From a checkpoint of a small transformer trained on Wikipedia: RMSNorm before each block, 6749 steps.
Each number is 500 + 40 x the weight over the matrix's rms, rounded and kept within 0 to 999. Layers, rows and columns count from 0. Numbers have three digits each.

# layer 2 MLP down, 640x1472, rms 0.0476, rows 236-335, columns 192-255
492518533506488459497493431470446449535481557554533496545443482508481515501520443480484485463446454530488432466503498436470538504444489504472407517450511462482516547477478478556491469492544493
571488546483494492494470513539519515552500451530430511443520519425494520508486479400537493516490473468439491520534489521565531524537484497470440476474574474512488541539518503533532527447456508
463558464488521537509465465447541531494561520512495489547514436471559457465457494537482528492504494504516512500508491533525495438445523479561439534472472459466559586555433510567520459516485597
484464423473511432509533504527514443492531502461471471455529552524470538468428446467487509503453431543453545458503430509574497534484559499573500470419592483507540466487496544495444492541499457
459532486496468477492505516531559559436472475511501542529545487483518510508502465538493467425539477481525485461514524498460470483526538519478494458548491456486463511632513470441442520511530571
543445579457472482512520539556504481512479501469498526446481542481462541486499517477492500549494475473486518533491560561521481473485521492496446453538518488485495501521520493467496518399501536
512400427601404440477486584443543563398543505500529587493519470524525546530554511479483547532539455516505511456534427532528523499505566437543488549543472469514543523446507451392511528522453443
515513428484583508505524487566456562447437443435476507463541431495532441593486480536538571531564523420471539567469477478465504557517458478450485519425497545517441487409548530435516486496489488
559440548509475491487420501400533440491503567485506569537465580477467569502565418483476551446472483522436507542511504523471552466443506535493593493499529513476470534487544457453433569515560537
495494438466474526508492489512525499489484474523500466520535505551602500509488505484505503482498513505470530513561466495462480425480507413433536481501435489496569421438539516523466533418478459
564463611522525532573494506445520457443531546501456533460428519502523557538441527490391526478559533507538556455463559443470494493481528557520543483580548521480596478529486555523514451532470542
525420441503463530470519537506552494556457512495539480479545524531407485473474515473497456559428463541544502493474538437472522568551521529522475535495488541491480467500507473501498512471507537
536554557509521446385507452467494537537484512460465473502495501514488482531497507559418496480404513478596515475528527533531509555502494518445503442564543444490570482479490552437452416547497436
504497449535530472497433540504500524494565499487508555514474502522588562508475458493481544559456506517564537453545433525535459469498505490503477513508457408572537547505419515507567423595473548
536476536506462502535515452425467531545536458507467508577508447517547497475509458510517500478473488493442472519457535468512492462500486513524502494533472469500552539471504525528558565474563506
517510509516549525465473473501596514525515471495472542426512505512537513493506533463492408483591550559512443526475519495467494477533486510409442494436540514498424461497449425579487541490535614
577541518514506492416509504506536541503510460601555487488554512460394522480461458465533517474500541477511439458498494476534462506504553531468502540508501537407458436503485520578494558517529478
465461536478504470488520538560540513491480484561514514485449477438505535465488422482519521468528439438505519574458481476500437514488474472513458564574498521543482462484471559440483463424518494
511508476546531453414477499487469509488486485504455545477536526585496463498538468521545530486464480446504473541490515473495503492456404499554568555471508561474566508447460502471483494469551493
492540520518500521492529498541492459517537499484531499482496529444494523485456513492510505456470554502556531454560505522528508475538492553437525547491448485474498504512509506463454469506494459
449465560468496467516532475479460494460558423491517542463535426520508546492506494492498501443501456450547467482561556488527510534477492548552481497477599467495505533514534481559454461535557482
465540571498458504524561508508502479470466526484555474474483466487499496519473535437490535568450460474475583497548476490500567479567518461521499567508510509462565547555481515484549521484522465
485538485519530524520481495451506507511492499505546512580557516485474538536536497490580439496524464491601504533537589464535505509458504513488557531466411494526527495492512445490472488472563517
504465476530587525454469536455490462517493574569531533495506463529522493479422443533525478419463481531486539476535479499525487507523515430463525538464479530479521475535468516502452487543480506
499577532546529475538549448560476467499475509520491557489485499470492429482468535454514470560497442521504551480488499530534547494532469596532479567472543547468520437519480482526568545505477473
533528451499475443533525470504440558507540517463466376491575478504495493516565571469508502503521500611484446530531509532515523563448512455475510471469588467448524521528529581440513595541510469
481469479472511475532433496534513511476541461512515494484518548512500477415483493488506490516493460378553518547477528492515494423480522446580560498530517542496470511551484546522521468447505468
449563504454510517478498560487577500550533515512559537485506508495492466460455537442569511511493469476504535539508533470494527497514549492441504540457492446550454435543526596481489488480536461
524440470481525488522556494453488490513483504461549511523496545488519501491519476573521519554490442428493552434529474435546463449594557466625533532453504549511530540464487487526479450558492483
517464557541536484483456474546453447487454492483455546514550455536516475525543545503521468524530531475536529454542478469492496463623456451514490467533523452487501567526563475470490454419475420
496544482513579450488558494477522502470574515561548537464484461502503508550504505518521482554506505478442484558489514585542597474474539535504471445578444483526451454476459518469510496472528477
541503554444479524485521549463510456512495487474511490439544461543446507473480403484527531505551492474506481523492537455553457561494511518480502496488483436571494481431516504514456468480561556
546513520475472490483501531479511494516581548495497519510479503487519445504538492505446440514458522455488506434420556493505493444477519516508570493498468457464507495459525489514499454548456496
520535453510428522563490503469536532491556438514444516507525511563486511444469495532534545476486524459473540526464488472488477521497439479483481495505476543431529422475525497522409567500521548
514365501578538552499462459530519528447538476456581530507599560492530515433462524461552468471494550469503545520502461516502505493561487494512466490446508568478525480463428530496474592478506452
515499510520534449477492520516476538491488468465475484505585469466543461437544596484512506461618486449484498495493494544531501489467534527473505486556564579481459527564497558543481511475473521
504535528497482536523476500578503510536570444494466516575427461505418570499496428513466518556530584573562475451531559533524506505506484549430504531505543527468485486490428500524487472473475485
498442560446506511524539456459520493508509512537465547496485479497479504514468548555535503519494500509475568550503483481429500511447504481527451561477510495531460471492481534480450432499504481
507514440504590467515453441468547562579465439472401462479480470509541479520469468448468455447495484539439475538555519574551525477437539479445522528450465552534506564528423492481508518517497550
458458475426442489434552500499494526514524489490497514435507611486526454503535510526469547486518464507497540444517518440493439488435517573508559533615540505555451573437496462414455482461465486
502546580512473551512519466523431502554503595496546481484478523539442564499526515463546581468513485466514472587422482544530500466536518509444532518522498491476480439535453496499525504592515500
440472536486543467538551470521467494551463517555549530413509508436463467467576516473571458491510466474486484489485530515493570474538469520443471446492514481546498563448508502459577518523594445
456568472530492524502528507472495525549553572530502460560418508464433425496499471541519520501484540481522549468457487462502466568475423480496506501479549543515462525471539540493455519556467557
511511558505497484507507471391455524495559472538476532471459487492449490488481499523510506433492503444436533492462552554529479518494548512544472463473501530505552583459515483455538484457476461
534510486485430543389526514487534506487536492477470503476483454482563489484499452445521550492534474534506496497456511504451486504535480535515498474570514456521522504465491458446462405511521494
439479558523525433525455546487478498424422505490434477481539485569465525477486515420464557496545544485452562576456494514447499477453585492488528497495534505554487449432495495513502498472490465
486532490470541466467500468517450430543521459437478577561468513532494508527475482515467515458487529561488495457583506483536520409476456503546497496524480460491475580552463517467559447493526531
499527469443453499497488432475472509548534414442543553510567460513519587536556538513519522442481454458454429454518494466442535464504562535550538482475485524470547552442497542426524454510520463
491466551483519459514553477469541483405432610511512515500504582430483503499456488413510536461512484530517537466489538546514414475493434558510497456469552528502456474524553496467455477496427488
531479512487513577554491512506514467454548501509452577586523412509481502551480523445516413465497556455513528550545490486489534563511499521510488515501489487489433460532539435495464494453456454
554463461465489502478505468541530538491501425526522535452479476487490483522480513542498495534511571518465463529545500494521534495591520478470460494517463550502575527517551544493506512521470466
531515516441502563496459555534547518503423562502454486538505529498528469464504466527471574520528474564509527524510512486518482464533512521429517451542539438425470459529496504443503491475455533
476498472500393514518528497522492504460512449510445502476475484492504537528433532543561564490543500430438498507511497541500457530518409491491488473493490503546532539513471514495480527516522550
524449538509497518504479580488515526519541501492510499579460492442458492471528518457517430431471499489412534431483479543501540531499482560499430500530492535502475494563459468490472539505477482
541548524492523498499494444470492477505498446507508443525553504465452497444486475516458507433464495497439509475576487524523461492523546491537540500447478495496489538473484488458519539471537505
440476527469500497497434536497466548585482536486523444463475468509540433497526433484572428483498519508580518476553583498572521468540562493422452535479485525549512427517466535501505503500471576
544488538446509543431446531468526460504477507497434537503490493476564487518459481561434510451514480446476463459489535537460465546567510550476492392545568482527465454484439460446523451445553469
472465502487540494524478533446513517499465461512441535481507553506528470524559546538449501487437532506485524526509535459510525517539518558588523490528428514539474546522435470422509424449573414
550532444513490508581544469494466453450566525510434492484441554525533486474471404518510520497516510573550485521524477470467520492513472436547501507516439577478541452510504572506486560494558518
521466440483520481462543529510534506481456492510494499521554505552502622473479446482514525592476503504440500506528446499503429537513489491460486509432509477570574482405524520485492614477527498
478507520498607421522519480482524405515461438475459504510477528491523570490460586510503535482568440559519554520540501547584475476468542527512531491515519523529485551486456502487519418515510520
536515516491506547475534451499574504492472484528555569514475451466482459450437518496495524462600433492499502477551517541556447490528522510511501516577463528514437472535513408533480506444480502
500476544581580509528473547490476522510527437483448504490485454535465500539496453507501510401485504492461482497473507547516555522514464496556499429524479474509432505490580481428555506469587472
515506505446478514549444483508473483537498506496503461523501498445520558474570466449449419546435512496524544501475453529559478506455457472501514489529467503487536474515457575426534535441446421
516486504472488538471551528485507520474464517522483531466499529527441523508477526433489479522555517472493576558559533580527517461509529548498490449528492533482453392518518476601524461508425489
524471507482570542447534486478488539514474446507537527474550501445489505468540545451547501550412551444537525550485525459506480428502520499383512514428508470481454482444471539492519464538481472
497545544417479531512494537503517537548546466512567501445542513467489439487510480521525487547531528501486455480538514514455519480515516479507483485505446473463521408523515440592488505468509487
473489530510518512479538509517473474511512447478563449436499486465516546505554528418529494517532471490498547514558484596558467529490504451490563533449506533486548509536500588524515513520471540
509460512435514555531441526500595533459492533521491517532475512504529569588482513508510503513530449506431542474504528476454524495514495477517524522573466536465418487478462484508539502527555500
497349509539478504531537625502502432501519520445519533533559503503436550461533533505466449498501534555398527512509541456481466481478482511503436459488568452550518438527523501517453504509527506
519431472513510482459540502470434462460521473495515526512509463444448483464506499513528571508494563449487462530492577477556567491494492509511537497480529513452469568490502494474550442554558518
559525540556482536594547444486577518517552525553475455479535455572507424512400477574464479484485583560525487468496509448478465558473462502516518547557477479500495467519450455594424447442541511
567515532496449490499433518430492505465524542489379486459495485479490492476431466529518470546562491526525500488469521497558461523501497479445486499512496520537473516529554523455522442533502568
500456494498519459451455478470536494495443517400478500508531527495564567508472500463497521520469488476521509495487493510460411465576490490488496478443525433552545617506451470434464437561495480
531447432546506441525419501521482488512523503544460542496537415516483557514490536493478510522469399411471458500398437461485555499507483455486564505446470469495460540507522528478517489503423440
462469527524492546547498521483508487493426505541487435522463556533540529497447492509526467523485542529470461519552497516563474425427481509484512514589478511432452530472469525545558507542461493
519516494529532512473519541543517531534495507531513507598546477520509471468497521435474470549506466463563519463513530478500511535500436493504556543521550465476496559501543534512516509483542453
401435474525483488475542473541496496468448518520496469518616482599508464514538437493466540467512551539448474520463551523495554538550451530493503540456481455531550457477557495515546480500499514
454516496435456502528509457552507518442511501539511441506453469561492475497542549572516460483498547508520582467505485511505456489542522483542474534525476469499488535464485471576514537459486518
490511519501534540560505447510493489517487553508480520487540507540540527481511505462539503616560431583536538458490529593494492484551439530553505531514531468578535543525493517536518475511487531
467554513452567488509453397544521489453536529553507336495527482452431468569502569569488476493520561535496510521499430505542446467479534455507549535407482511467465566489518537561420514559553515
545529461516491469625470448518505506523562490410528575556483491460558501463527548565486522512475475518509483509548477488531457564510518483481514454467532464480537417512508408544460543448510506
452587411466466540510493464433497511474471474515531531520525450514560548551506551556439539532498462481508505471572477504467492566452491475470562482480483502501495486447600547449496476529498484
466454483538526473519493505459507520441521515558503465527508510445445447509475526543492470548438502559533524514511463534454550521486508502494444536511482507479495466584514566483501530486518471
475507479464446521499490530507525511575504540550504441448476507432488477465521531500504535490478498444527501548491503486495492506575505475490559488578488513510511476466534494543518463480464494
509517509444539506465504533531524539483450477488579530527490477528406430509520537569527564450490529494467482556455471565590467485496491469469493431549550430517484570497413465537535556544497493
519435534504510448512516489556516522476402490465527517458519531446411481479554571464488484523464473550510501494483572424525582483469506516468412503451512386435508532518524506485517494501440485
465502498508530488507547430557464551459448481517541545517455477516487497511462491501585533576525505446493481451487477481445515493470543577470486451525457502483403524518460482503543502522541514
553450542508542463531437528549490515525564519479439551470427548553431593543433517499522418507478455504473497519485520474534462464492514473497478431516507561547496506533509467523457489419511529
471443437486483444467478475526483512462436572543479444560517546472471537489488584478445442533527524581507456481456519543444522486530510443510479519488531552512524526550510485506489514486433484
484496491537427478436519501501564472509508477518467516546476542543481483517522450472497557543532495554511479507506505553478466513575515484531458445525515528480495497476439542502546459516465504
471584408477510480539538478461535464502535505461556468484569540537463551515482525489495498502461471531525475533503504497485526506593459504580537527497456547408488503450506496562576447550519509
754422397491619709386575568411293651487555397377608569456595334493535549549660533297532414508594589459548495499470566631493428410461614511426520413478432701618419460428446485424419640628689475
495494496508525518504505494505467486451545527497484444552474391559512510520538388537494465494492474493523517539436529421517478520517426451527510522504538507535500557454529488417539489527501445
501483512529486403449511491515499527506517467562479490518465504517522446560430465548412465505479469507472497461517461520495490518522513541558563446515473546448472521558440465566507554483530437
449572451492548458480449525492494434492443466518527462511451499471465467527494524441506516455439513466509466499506471472499436486539555527503488500521503530443508548488500547506446451478453525
468467512496466553462464492469538442509466486421454450476521570527514444507509480519540522533478470443452495441463520492542507517518505549455476464516509572498563491428442527493525537505513459
484506526500506520521419500496493497511581469560585503550434440421481514477494517541519425470485445495529536528520571433512597500565504464468528529509505492543479533472492466593513528439518526
505562496526535453477498548493500466413461497527500523468570580474486432510529419444503545486503441496469503485563516501568543453498513490573561493485495530532543481468483561503515492453518474
478549430484593500515485491514471532416518472500504455503524438431562464515516426504501503523535477525386527480527556448507500498461504510450546487536425573546493481448512504572505477508511446